python train.py --num_key_value_heads=3 --norm="layernorm" --init_std_o=0.00883 --learning_rate=0.00585 --beta1=0.95 --weight_decay=0.053 --warmup_steps=200 --schedule="wsd" --max_steps=3666
Each number is 200 + 30 x the weight over its row's rms, rounded and kept within 0 to 999. Layers, rows and columns count from 0. The size before them is the row's rms in percent of the matrix's.

# o: layer 16 attention output (transposed), 96x64, rms 0.109, rows 40-63, columns 0-63
# v: layer 16 attention value, 96x64, rms 0.129, rows 41-63, columns 0-63
# q: layer 16 attention query, 96x64, rms 0.183, rows 64, columns 0-63
# k: layer 16 attention key, 96x64, rms 0.189, rows 64, columns 0-63
o40,073,220,177,177,198,224,113,234,178,161,185,220,194,214,217,211,202,198,249,157,197,182,218,178,178,182,221,160,164,210,190,199,241,237,215,262,236,188,191,234,140,194,171,220,185,146,212,234,193,222,197,133,179,216,231,199,245,172,204,172,170,201,207,186,144
v41,107,218,222,190,226,173,189,205,189,216,216,224,217,148,248,201,234,263,236,184,202,219,172,228,202,244,181,285,182,186,165,191,178,234,201,181,234,209,251,174,155,173,209,185,217,176,149,187,229,203,136,198,175,210,185,170,175,209,197,209,232,226,246,263,193
o41,095,222,171,209,135,188,191,197,188,167,210,162,182,249,165,186,196,155,188,190,197,195,216,150,219,169,212,146,225,167,186,181,211,190,170,197,195,220,174,167,207,152,154,206,242,201,174,133,194,196,129,205,226,196,194,212,187,174,172,208,180,183,156,156,279
v42,079,172,215,198,250,191,235,183,220,203,179,191,167,198,202,184,131,146,253,207,171,165,247,176,183,241,239,166,207,197,170,192,224,218,165,208,211,201,144,214,206,206,173,206,235,172,269,207,198,164,179,241,259,197,219,238,215,255,202,202,186,207,202,144,173
o42,070,200,252,189,140,184,180,227,118,253,195,207,221,223,190,219,191,219,139,217,230,191,148,220,220,210,206,180,208,201,266,232,217,194,168,159,164,188,178,170,217,177,205,231,181,205,213,187,189,190,274,186,180,210,171,229,144,197,220,210,216,219,206,148,218
v43,089,195,169,274,193,193,200,209,224,188,208,214,222,181,170,233,230,175,214,155,127,172,177,159,147,221,178,219,188,191,241,185,223,173,177,247,214,175,185,185,151,150,188,161,239,198,198,183,210,200,162,227,176,200,155,189,154,191,212,193,255,213,262,222,181
o43,080,224,157,224,205,241,164,203,182,237,187,196,259,211,193,224,195,170,214,237,223,224,223,180,252,162,201,158,238,188,228,194,146,245,244,245,176,220,183,187,206,183,203,169,181,154,178,215,215,212,226,116,162,169,211,197,214,231,213,154,204,195,178,181,254
v44,087,246,221,203,185,157,239,185,194,160,185,200,227,125,190,182,208,233,199,213,219,203,185,197,263,230,173,229,177,190,267,233,177,187,189,177,221,243,147,219,201,236,251,212,191,168,240,225,163,237,194,196,259,218,195,215,190,156,183,210,226,195,240,213,156
o44,074,173,208,211,177,218,203,205,186,233,249,191,213,262,177,164,186,241,222,227,218,173,225,189,150,159,226,206,217,227,180,268,244,136,175,187,150,238,190,238,216,248,186,179,208,232,235,180,229,177,209,177,222,136,206,201,233,228,212,164,183,158,193,198,194
v45,090,201,185,231,185,191,170,236,206,218,274,209,165,217,194,190,270,214,195,237,191,196,215,213,194,227,190,241,233,204,239,196,165,188,200,166,185,210,221,216,248,177,217,201,171,140,245,218,142,194,204,178,146,170,211,176,195,221,189,182,231,222,229,111,236
o45,085,175,220,213,172,204,232,196,226,178,133,241,217,174,191,192,173,183,236,228,148,188,171,171,221,181,172,199,194,165,203,136,165,198,243,210,199,211,132,180,224,234,161,177,225,221,204,201,228,204,163,214,229,201,151,215,244,250,203,192,199,180,166,246,133
v46,092,208,217,259,222,230,213,169,156,197,213,187,179,198,182,158,277,193,167,229,227,205,230,209,217,232,176,196,197,238,189,207,221,172,181,148,156,207,221,200,231,260,234,190,205,151,224,206,229,203,154,152,219,241,192,156,226,164,254,148,208,185,191,218,220
o46,095,195,218,156,151,160,188,152,231,170,208,226,128,194,227,168,208,193,187,165,163,181,216,157,174,209,222,191,206,137,205,143,146,220,196,242,211,203,229,218,196,164,165,198,151,155,156,236,184,203,222,181,210,143,194,186,195,221,151,220,184,202,177,199,187
v47,127,185,219,208,175,159,221,140,187,250,201,184,226,227,252,159,250,189,213,174,196,203,151,164,229,166,186,232,182,218,164,206,227,226,213,167,287,200,154,220,217,198,245,171,256,190,207,191,207,195,205,239,189,210,211,227,198,206,188,220,220,216,221,164,133
o47,122,211,222,191,214,202,208,230,163,222,211,222,269,236,208,227,173,196,171,220,220,141,275,204,204,201,212,190,261,170,187,163,205,196,243,152,169,176,269,179,189,187,171,250,206,198,173,162,209,187,170,173,223,219,206,192,183,203,216,174,236,164,210,176,267
v48,084,226,210,218,207,201,225,131,184,192,176,209,230,173,227,187,166,232,173,216,156,232,195,226,230,235,163,224,210,210,192,217,212,192,222,204,210,255,179,238,245,197,196,221,208,278,199,183,228,146,246,219,227,234,172,205,228,202,224,234,237,192,187,203,107
o48,090,180,189,166,179,273,146,228,147,210,256,188,192,216,213,215,205,219,203,213,253,141,235,252,181,190,207,224,191,191,179,207,205,220,187,175,189,174,214,201,192,208,201,249,199,231,249,196,190,172,165,147,214,204,235,223,198,189,181,162,187,216,253,184,281
v49,091,176,164,152,228,215,180,184,137,247,196,167,151,196,228,227,246,237,240,248,207,193,122,198,179,205,179,223,194,185,216,169,163,187,168,212,165,190,222,170,169,185,250,229,180,203,183,163,210,197,190,160,207,188,178,242,208,181,182,156,215,167,227,249,171
o49,068,214,197,214,212,114,219,177,232,184,185,218,169,192,176,110,190,142,210,166,218,239,224,214,185,179,234,228,220,203,183,199,201,152,224,228,264,214,153,210,196,206,168,266,213,208,210,210,220,244,213,249,201,191,203,197,206,197,262,171,199,197,207,177,197
v50,104,186,211,180,184,220,207,177,216,243,147,237,190,185,229,201,112,179,219,197,206,248,256,200,172,188,197,168,185,231,186,220,236,235,188,226,243,177,159,205,190,174,213,223,202,195,172,194,214,166,238,251,192,216,207,248,244,235,214,274,222,192,180,198,146
o50,100,213,221,163,205,231,180,201,136,250,227,171,256,186,167,215,177,242,193,195,271,168,193,224,245,217,169,220,216,214,194,206,219,181,200,166,189,172,244,212,174,228,175,204,192,227,232,174,231,193,191,198,220,234,252,198,179,156,199,190,232,240,281,160,210
v51,085,181,167,218,216,254,221,177,155,202,236,206,192,171,146,185,205,185,202,266,189,172,135,182,247,201,205,205,193,169,267,180,227,147,142,174,176,156,186,139,236,201,187,195,212,181,233,192,202,248,192,170,179,217,154,219,189,188,195,169,194,205,214,227,205
o51,100,271,211,227,209,174,216,215,269,182,234,188,193,222,235,182,182,202,230,178,184,239,242,202,154,217,219,234,211,233,237,210,190,226,236,256,219,234,180,225,235,237,228,194,196,203,211,283,223,222,228,207,222,180,218,210,227,263,203,194,227,236,232,221,175
v52,088,200,233,220,213,211,208,227,222,220,251,231,186,188,231,225,162,193,209,201,188,187,201,212,203,202,244,116,220,171,122,197,174,212,218,207,207,147,160,188,187,134,187,222,161,167,172,187,206,242,186,180,212,161,239,222,209,243,211,271,186,224,224,206,236
o52,080,185,163,175,168,182,216,171,192,199,204,171,199,187,192,224,205,194,165,188,209,214,182,123,204,206,185,216,201,261,262,217,205,156,199,227,182,189,170,191,257,169,207,183,233,250,167,190,207,192,176,227,211,301,199,215,185,174,176,228,254,180,198,166,148
v53,102,242,157,190,196,182,165,160,175,180,172,207,182,238,196,204,194,187,168,204,164,195,183,194,169,199,213,199,262,158,178,146,196,183,151,231,212,182,189,149,231,212,167,186,164,250,239,208,167,193,198,184,266,170,187,238,191,211,196,134,183,168,186,137,235
o53,094,212,191,181,241,167,222,188,223,183,159,195,200,167,240,184,156,195,191,226,186,220,163,220,202,143,175,180,156,221,194,194,196,218,222,185,184,212,165,227,205,187,260,261,220,180,185,203,197,251,204,236,145,210,150,227,181,268,185,225,159,259,191,190,148
v54,091,155,190,192,225,225,164,141,229,265,221,145,204,190,256,211,201,230,202,219,193,184,147,192,217,204,214,175,191,216,177,211,227,248,291,186,200,218,229,238,239,170,211,203,240,226,184,208,217,161,226,228,210,178,212,198,237,228,203,218,261,186,191,213,167
o54,075,207,230,204,188,230,158,211,141,170,209,247,209,191,189,218,210,158,182,216,203,147,240,239,157,211,170,222,215,155,168,197,164,205,224,198,216,176,213,117,175,221,205,235,195,232,190,167,175,178,160,188,196,237,232,186,167,152,231,225,230,205,226,172,264
v55,105,180,195,162,192,229,182,199,216,177,257,195,203,149,154,152,258,190,169,200,237,226,146,191,229,214,243,199,220,168,199,224,213,196,237,187,185,217,194,190,232,173,185,180,179,189,277,183,195,246,194,177,264,195,161,176,217,232,196,211,168,256,207,196,256
o55,094,218,259,231,158,167,179,209,237,161,218,160,186,259,214,233,172,160,218,242,161,211,204,174,152,246,211,230,185,174,189,233,214,227,206,227,200,218,184,236,231,203,231,157,197,205,171,210,179,235,205,210,189,222,240,198,215,249,216,228,205,183,186,270,136
v56,091,138,210,187,195,194,204,170,242,261,161,210,156,223,206,200,186,217,230,200,172,246,197,168,221,182,187,175,222,222,138,153,246,196,227,204,224,180,203,229,221,200,195,231,212,190,257,202,191,135,219,265,206,181,209,216,179,232,201,233,255,211,182,194,140
o56,095,242,249,191,208,220,203,240,136,198,198,221,263,197,186,224,206,174,186,218,239,210,221,242,241,247,206,228,208,189,180,214,176,211,237,142,205,180,229,166,184,220,176,226,221,203,224,188,215,187,224,227,187,234,225,232,203,228,243,181,234,215,280,143,245
v57,091,191,184,139,221,231,196,202,192,229,178,243,182,250,210,242,191,145,221,179,246,160,235,233,193,178,178,224,185,187,224,219,171,269,233,226,233,215,240,202,163,187,198,207,246,181,207,199,207,207,251,197,163,195,194,244,257,232,154,204,170,242,233,182,183
o57,071,190,190,213,212,148,204,230,236,229,165,189,219,151,180,122,180,183,178,237,198,185,159,197,222,203,181,182,178,214,211,188,286,186,222,156,211,197,193,198,182,229,222,198,167,246,227,201,221,171,203,208,251,234,162,201,190,126,259,217,232,187,227,218,188
v58,087,185,236,190,196,183,169,184,213,199,139,213,220,215,225,194,193,198,191,205,218,235,174,207,226,153,226,240,148,228,189,206,198,234,226,186,217,173,259,232,122,250,209,155,248,217,214,205,158,229,183,211,219,264,237,199,223,193,174,182,235,198,207,210,127
o58,085,206,240,221,241,219,144,222,176,198,233,259,230,192,127,198,207,207,152,201,223,203,200,217,181,236,213,146,210,180,117,222,278,164,198,179,185,183,216,192,196,194,177,195,201,154,194,186,205,165,204,193,221,175,170,163,192,182,183,164,173,193,237,172,238
v59,070,220,178,167,159,207,171,175,166,172,219,242,190,178,156,148,190,177,190,165,226,262,237,206,177,212,125,252,233,185,184,173,224,212,184,222,209,208,269,142,171,194,195,170,151,172,224,213,224,205,163,196,192,223,157,196,183,216,214,203,228,210,162,228,207
o59,054,268,173,175,178,173,202,176,211,144,193,114,211,207,197,178,167,161,251,190,216,185,182,169,251,233,209,194,159,185,163,212,209,244,207,174,243,230,239,234,201,201,156,209,193,152,208,190,203,245,182,225,193,182,222,232,219,228,213,244,156,222,223,215,212
v60,081,206,219,220,169,210,183,224,188,196,230,216,189,204,154,221,131,224,217,204,202,218,224,236,179,194,196,232,201,202,255,192,218,153,177,196,203,178,220,142,177,219,170,189,136,160,144,212,193,213,153,155,169,231,258,195,172,203,203,205,225,140,129,195,180
o60,069,165,161,185,207,179,180,158,175,132,198,173,181,167,195,172,188,245,232,148,172,237,220,182,244,190,178,208,206,223,178,194,182,224,191,187,195,186,214,204,225,265,182,171,239,175,242,243,233,232,164,244,186,148,145,157,207,184,166,220,164,216,238,206,215
v61,090,171,225,214,212,217,228,205,191,230,186,185,196,234,220,230,202,183,224,141,206,171,179,206,212,190,169,209,196,228,157,210,282,171,196,196,271,229,156,215,214,172,280,172,253,212,226,151,164,169,222,240,204,185,200,232,191,222,173,230,168,181,243,186,206
o61,084,179,230,195,204,177,200,213,223,204,198,224,264,239,243,215,152,217,170,225,239,204,206,201,221,169,208,212,231,182,245,211,214,232,225,127,214,146,233,202,152,218,202,238,190,255,172,223,202,214,205,224,180,200,260,166,249,200,239,198,203,205,190,233,270
v62,091,215,186,187,236,215,214,205,208,220,213,233,171,218,218,190,175,186,205,239,224,276,228,231,129,223,260,208,224,228,219,247,223,191,191,242,201,149,166,184,217,190,186,236,214,200,195,180,234,217,245,178,251,229,189,239,253,251,205,193,188,204,184,146,165
o62,073,194,245,195,226,237,171,217,151,220,196,176,190,175,162,229,195,240,181,225,211,190,209,219,245,194,181,211,256,222,183,182,200,202,195,234,167,215,172,243,205,214,213,204,198,212,236,222,215,284,193,208,223,271,174,213,130,204,196,156,215,231,260,237,162
v63,087,223,183,163,225,182,224,196,215,185,160,183,195,168,221,170,182,179,207,193,256,272,232,197,161,234,228,197,238,247,202,261,167,215,197,224,162,190,232,190,185,183,246,216,181,160,221,207,191,173,174,196,220,176,180,263,231,197,179,125,245,191,229,211,163
o63,081,205,215,205,184,221,203,181,153,206,196,214,199,177,154,172,225,159,164,216,216,150,144,184,218,207,156,197,198,172,110,237,200,158,146,164,202,210,138,208,140,193,164,179,180,184,173,162,184,182,222,191,218,182,173,202,149,176,259,192,201,190,198,180,198
q64,085,226,206,188,271,185,202,201,188,186,174,172,151,200,220,155,177,182,197,168,155,207,236,198,185,181,209,218,218,200,230,165,196,208,233,184,157,206,203,219,223,197,191,226,114,124,232,208,186,246,223,198,243,210,216,161,207,194,175,183,259,172,249,248,219
k64,090,200,222,195,191,259,217,226,206,184,233,179,184,229,224,177,178,209,191,184,194,189,224,208,179,225,201,232,226,148,176,160,176,200,203,184,175,170,284,202,245,209,152,216,129,186,182,221,211,175,215,278,183,264,184,173,195,211,228,133,223,221,215,191,215